From a checkpoint of a small transformer trained on Wikipedia.
Size: 10 layers, vocabulary 4096.
Each number is 128 + 32 x the weight over its row's rms, rounded and kept within 0 to 255. Layers, rows and columns count from 0. Numbers have three digits each. The size before them is the row's rms in percent of the matrix's.

# k: layer 7 attention key, 64x224, rms 0.0859, rows 22-42, columns 56-111
# q: layer 7 attention query, 256x224, rms 0.0897, rows 23-43,87-107,151-171,215-235, columns 56-111
k22 156:122145122097102127144120148180099101072117126186122133151136147067119107136143136179127135110172176137117179108124094092106080132151076107110157141175099176121141189161
q23 115:164133202120106091133158088095067105129086106149156082118103221121127076160099103094050113110155149104115099120125085136120121133141179113119114140144096158100163176143
q87 082:139149157068119096122108110176091038142101109162170098142144151101134105137152153148164157108200134157168119132090112161099145107167191135113161121182098122157155179127
q151 117:123116121115113111187164113124086116104120103192150107094124180090157089123081124140071122134156130078049146104083102149090072125147071108111178164167098184137140177140
q215 108:156118171094100123141141122097083119109106128145139089093108169144149088097117089116135125095099152152146115145086067114139085124132123125124133127122070155145200165155
k23 062:172115132083109150187163168111123067139167071144077144132113142092127139154140071090138115077093154170135137111130150136148055160099121094135134192130151181093134139167
q24 102:172108125135160131100134131121125142075146160169056199186132096120073144123139142158152101123141177129106149120157127135144146159161070097148151156126141136107114175155
q88 103:138185175108105147128167109127102130149097046129068200121144108146119145096135103176060118151122093098104095161109117132109109128174092128145156173131144135065068153142
q152 095:160102107150142151158082177109125082142148088140123154102164099135119146095119123137055143119124112163145152203159154144112148139086124100149145062135177144102080149088
q216 093:155130110108182121169140151134133115131169133132100132113092143133059174172116126117123095125087124112083154097093136068125158127143128104102113199122111100162123128196
k24 098:058096051128112158187144104191104122158098158131096116101135086083127118159152127139126109096081133170126105110096115108080094144192090129131088159087142105095109119104
q25 086:101150141156119133118183172199166136167109137096072165198068131111167175139119108179103078145169134143149098142152096154154108130134128165143105127099126109114155146111
q89 120:106207099143151118140109147113130110131162082069087175163153108146092141128145147078069162082055122213124110127142111113163119123126127123113085129082162099118103120080
q153 088:135127087108040105135207094074139133052121109105114153071164097133129158075172160164061208160148106092162157110150067107112142158083087123120082139097145063165165149127
q217 084:132190141180075154175177154155081192064113121112117111095126075115112151126130138159128080158186122159118136141110158174167112140101183133067162139122121097195138195130
k25 088:094073130143123123096110136172101122144108126159161096100120197121155128108122091158182145082142124054194143136107139143125132136137156170073183118163132150102191110133
q26 102:157142196049145075139112020088100126141155104105144120122159147126151146116141089109125152130156140115090107114108186128153148117104139152139169132126044113182118108120
q90 104:085103140097110136090135126131124099132122169122148084101117123124147125111167105127197102179187137089120142140079218123082149133146093161118127156172089128177147111135
q154 099:118144195131118106189019106163081105155107093130105118096074100132143120195162143105146137065081110125068148037116069094118140142122140105128128188110116187142099128152
q218 097:103105199124096100179129074148111112164142121127123128088152162119129101093120092054150115127095100185141070099119124116172136127142132132142105118113133155145145110147
k26 085:120084079175153183098150132136130091132140099098137192189131103124104129148132143122123093184095162096157120143150085124147094105135158104137114068097127136141087111124
q27 096:100099122148089124103109076174138074106188157164186043078125106137175167172174117089128111166122080080201139091131094128131123117163103162102162121197141169129122119157
q91 092:139092119162062135164162126096112124135180097152129116110085132115176155186080141179093071142113136098137114155118074074145084146095143106157115128190120119145144162132
q155 102:143141189090101139136101152114130094087149059166128154108159138153128137155133090139099145102119148130160108115179155122116103101106101119145142065176124159101070140148
q219 085:100109143123179105142174110132109090122218163203147128047152150169148153156133141147157082140111116104168146117186162123126174134154083065203152094174141096037125141124
k27 098:149135140172166177148118121107147094176078111095120159110106138184167123170135163082151136132110055119116137176151144153116158175113145092131126135103146176173147123104
q28 075:060151141135160147130196132139135154131119125136059138165075106065126079168112168137118136084103082100151183159159123087157068161101081088091136122138147144138145153114
q92 092:147186098149166157183157121165177155105179084102076200196152146133129113113102152118044129124083123152131129173184082104148108160124126113103142073122205138078075133085
q156 067:127101139102101135144186147137079074105110079125142070133100182152125109147093104109075130123131112161125160104111133062135074173114074052104109149178130131131166102170
q220 061:123129114157111190197132143092096102116135080137203112097090113151112111136198180091148105083151101095081104158123120087126109121167130145065125065121103170142108099145
k28 273:130162122189141161103138111125177168178139164063105145153128089161111164149118134105160096150099102126161086125160139156138183109104153176141120098083159079127119060089
q29 182:142157089165151181095133135121181196140129150099087174201117069168095188146142153147179091128087103138143104122178128141142162144123153145181099071088149103110084085074
q93 141:133146089166125157127100124124173169141123138078095180171170080154117161155092140112155099144058090132162112153173101169160165130112095171191113088090165093094087064083
q157 185:142160111177124159093092119131154161168146156080106162160138096166122198171145155099151091149121096147168069139159137133118192145099184171201114099113156096152090090127
q221 137:107122107177127145086122125128145133162168136102112189147166072155071205152131175119126077141104112102129111118169157151132169154115169152180135113104165088119087080119
k29 059:073079166107099122135119117105164126129116116168156052106106135128118091125120110122138143118169129102079136138065079170145181130154103102099127068142090111112230088132
q30 090:119166137211127177122162143087170161129108146084088139188098114157106172162088102152117076117059142092145096197175117118151155097117150152134059128126095085103109137118
q94 127:145143087173150156113125156131201175124130129065094181207164095166126123093113111115104149152042140174133124150160097120153129091104097099126115095098163094132110111074
q158 126:157158101139120135134118091075210148161116172069085123152151066164115185098128140131166107115097055137146106154149126137136159107095180216162098102094150101133117127093
q222 094:128151097153136128102195121102200107144150163119074134166117115128142180116066139172096107134103146047176146144152141133174165110111119161160098107102136116116107105124
k30 068:122141095131136099095122144124097116097137143193177115083124194095161137122107100134147186176228161095120129105054150156135117172135137122093182114118131123126165096139
q31 088:157118162102126043121129070113153149183161114062132146139127158116094085123160097181172144107154104147197121101190168123120197135199139163105140100186111098126121126094
q95 092:106102119078104076142146133146136151152160140076167123165217096124101162165155093162107142151128095162109155118145152196134165142107132164109153129104137150184178106097
q159 090:152129083186076079144149067092117214137128203042131087131137114160147117127084137089136143145160118162139098212166082116126154129093168152120106159099188169116128105133
q223 078:096097143171092152124188147051105140178166082094142163163135062118093137084100046117087126159129168142104103157159108157104134140149148127127158146121113073123131114113
k31 146:111092136093141114170106144168089097073126105197175079120097191080164095092133136144118144118152127095113219122057120114107082126164134119086152146148097179121150169154
q32 090:104163147140117172122113144105167186133048134086097167175153104145095174124104134112134146137104144134137068112175121128111170100143159152169099101151152122089114098105
q96 102:121170068178088123119140138145112189135131120053100166171193077171098126173085116121134139153079100166137106136142104203158152099076109135152150130107160121113078101099
q160 160:114176128154127182113110144107174146142122147070064172139148107141124183152092151100164091169124122106153075122159131145119210104094129196185102098105168133141069101144
q224 109:086153118140104145097136132095161122138080127083146126149137083138107165136112144081100099136115138093130100101134096153137162140076147140136085164096137143106110072114
k32 077:134093156139104101155139133162112133096132122202163085124141140083127131147164099131098136085170139108108163143064111102149133167171115130070168144154106175137212159116
q33 095:136122128109190097133155168078116084070086142139053167178121143143111148153095178158112067101111184090101141147151136105149107107130122071098112095174125130123087132176
q97 104:136132069100220120149134182097122156066135133143070178226127103121157115110128123095081086145062176144106125130110149105155096086113110062106125130115156171108081096161
q161 101:164138076139111143095147194062171069143131131147093130154153113136164105138202129166115079153092105056152125092154154151110087109103109188150113132156143139077093147184
q225 085:134145151110139127095130104076074125120134103174138161149116135113113181121152175077093125146147129103135081145148091169134085144110182121162136114104168085184083127164
k33 151:142093119073125098163121141098112097087104083177142085099121194134116113118112109126080161099140192135087138106085139135096088133159134091100155191088107159131138181157
q34 107:180153162167126156157138157091030159158085162102094138085135137188086100155074120131124096130106141081183097114093105125140158139094120107122146153179080135050172141138
q98 093:100112080127074049134132136179144138152094158104161110107170083152168128140125060089107138193124136083118112101123127144127154168084103123170154119109160144152154120152
q162 094:114151143164141077194147107149075180180150150146105101138156121136103117130096086217092108105151115125127162127129126130167128111140100157110151101111115134117157121122
q226 104:123170149147143086128154136140118076094072193159106088152079099098142110149049130098077111096115185149135111164116098142174108107081177096112133126098122139131188174116
k34 096:155117154148061149117133076088107115102137087169145101129118077124092129155112214143147154122154127122148117128133126129096151157146189179128170066156121101162118113140
q35 092:079143120106122166192075144181077115110150097155079120080156147089137179117131149137204062123140091111159148151110123141122128133088118104121090074157150110118115125161
q99 101:100164149127113155162090104130096114100173100097109149059116139109131127143118187100163089114191151130159117157145181095099078121125145139149134174146121155094093184153
q163 096:138133146109086171155122198198099114182138128128063132119094116088168103162093153115157108137111078157114105104144120177102126142097104160123139076185136141096052131129
q227 104:104149232084109163123023103111097148147109135103150137143136139131162064192165148091137128105094146152131107095116126100102093135125136120147135082113138103161120108147
k35 093:101077158164106150100160033151149152129149079054090152165119084181089085106142148088139146097142168125115090125171102113104101076129095055157166107148165121119121103174
q36 101:156126124134110175202123145185163188088121128123106097154101153124129131066108147200190101160148149151122094158121140141105131127125080124121105135140152117106115142102
q100 093:132136143157118141120160111118167126153136123131147137175130074123106177163124179150117149102119134171127091089162034164132147117105137103117128130110139175092136074089
q164 103:106189064203119174172161159093147120132122202132129126137127167125065101108084132102112154093075109104097106181180142174143132106080088139126138139146142100166069138101
q228 097:120127068124166188167175131159094149163151169100110119218118098140163178142128163187163092098088119127173131157147118114165158074134067131119127142154125134142129161098
k36 096:152136123077126137128130135109124062117075072137127139103073090163141132130109166109091150106078142158124143092123148088066113155106081137135120176127132185072107156117
q37 104:096150103190158148134146170147172211101070116187058216183141091136142186115098197146117091145097138158199134140125107142160152159120106092168116130107152103088144133069
q101 112:152119113176147182189166071152106125133091102146138145188169109094116142096120123196106130116165140075133111120126083205122144088136138108158149139130121158105101101090
q165 095:131120116182112141100116075116141073143101131139084176113064157137102145112099097099118116125133126125162157097134171182141099132097102072187127090106155156143123114049
q229 096:157172123171119145173153163053091175147072132060116123112125161138085155150138180099085106115166119120153129142134145113159152126080101099135102128109097121173140141148
k37 100:157100117111092101188116112131132115069118098160141077156125134089107105136195125147094173111102138146070103162110179097095127133114101129153105241183097158105137137116
q38 106:119099118095058170141084071124153077109180141097140107114108185080154105112137127234155087112121098118132148127133134128117177095148100149149107098143144125142121129161
q102 090:107114049122138082103157129097147137078146194169146107194113163131082118109173104187249129119113134080124164162134117175181129099117180090137140034117114107141143157152
q166 108:155189131123110158118069118158090153112123196168098125107081124131093146077154146131146168108107163148131176206137176131097099111149135118159109120123166103085165135087
q230 101:050096113135127141153167067175105083137184157140119069152113157161135122182103145227156100121140144125098145117126125115112067150179112141125119132133092110081160146122
k38 092:174145120143186145079146157125113151143142153159125130135101093135111100155127147089073136127104095157164135104145166091082151155103133140123182199145126105102066099094
q39 111:143129120145101184122212173168163139123059107121088160173132092169125126119116161120077115178119173101116138149106118171131111136088104109130191168134135119113153143015
q103 092:153111099114116182223145112208183155159008118109101158163157152121106119119097081107101154107161081100115143106093134138142179120113072100139138173157128164153069120076
q167 101:138143086113129097090154091077137129157094162146115170135143108131160074065105093101127127138153139141194130077108147119092099104136077111108138159078104153058135161044
q231 102:126149088146116083130173201094161106084158096158089122148154140141104151114150135135049136165133116131159142109091144187141113175093118108172141154161140121080148132128
k39 096:153140084104108111152115109113065134118136123086149066121108188142117158154130166166106126097059069148098160153129133130128153144143156109179108133124162121119133145105
q40 092:097128153151128115106137163156117147106096144117117113149114112101142133129129157074147144159102157116101171096139165121157154126160147165101199213177100099075141156062
q104 098:133119111110113120207139106140073126109091110120155143128194120127163148127098087182081140117069119110124109158087130185166104107140101114166179176121134104130121140089
q168 110:097138172136123133133069082152169159093095124110095117150097158127162185118119121151178141149135155101191109147140182127162139113123190168118157165074152168111091093158
q232 098:133143147072096135189194082159183158150131128153102137143119164095123173101123058053090141182135130137156147144119124189112165159128148124142147200128139110056142132120
k40 093:164130127146080096183115098044064128072096107114221143092181140100171103187128096136122089173148106057099113090124106083132155125175093141183163181186101143158132137176
q41 100:163125145105130071109124057179138087115153153111133154160116162130099065132202167109195112138112100097146160106164105112183110168177138116135084072132133114133177147153
q105 098:174131164137123141071172056162147131078102158134122175147116171114197091116138179158134095117156136079139176146110068136115118106125115082146132090066129044117112111097
q169 110:143094106112124109095105081130156090141141138116144141155164105150183157136111117105186125148086099078128151212132147093113093100150144088088126108179101124130141116155
q233 104:141095147122079130086107120127144135123140143116160163133121211149187092164159152051146161144140097079142113190157163066123105140080118129142152063128142100143138152188
k41 100:161131116149116211146176165114148114151145147127124114050054129154092085141152135138091144154102108118078121125072110153147190162091092108117137128139177163138113085135
q42 105:067080162145111118148086118141151108147133146145141139133106096107175110187131199128186128097130083151160144074138117105127167196176109115142139130129134151152141141130
q106 103:135168101116156130120154095150121110139141115077116186156161160099112052157088192101114125100096159111097118148159090143116088156111126122147138108082163110126100148149
q170 094:109127089138130126150124131117120108175154112113222175157095138092128121127041137119092126127115186169174149175139052064151158167136141127069164053107138127116122081125
q234 101:173097175151116112108169181053104166141124112060139115160120076123131129124048143058159168157089123127075084143117116069112125088105158175157163131123129133177134131127
k42 099:068147126134136130140124128189088108131136146167111107117121094145110088193155116177116199072199115091135110105096113110077139066100104128087158135140144119168109086150
q43 089:077111113133133128065153113125167102151129149163163165116134160178165084134148157177184123137151137062057162115107149153112135088066120101171106144095086131139091128133
q107 094:119079163137092141099100151126134128146101171169122156102076121127148183098144134127151101186157147069099133118138138097141157137138099128139131077201137176151131157128
q171 110:166067143116101069152041139120114111132175096151109173113178149148130183046127093117140084140114114168055159119142136165116114168135105158120108061107097130088135155132
q235 105:195078142116140082086126142080131065075144158205136152108128174085090134115138136122155080149152123127099191150125138082090153179098151069221105105150106080145081114152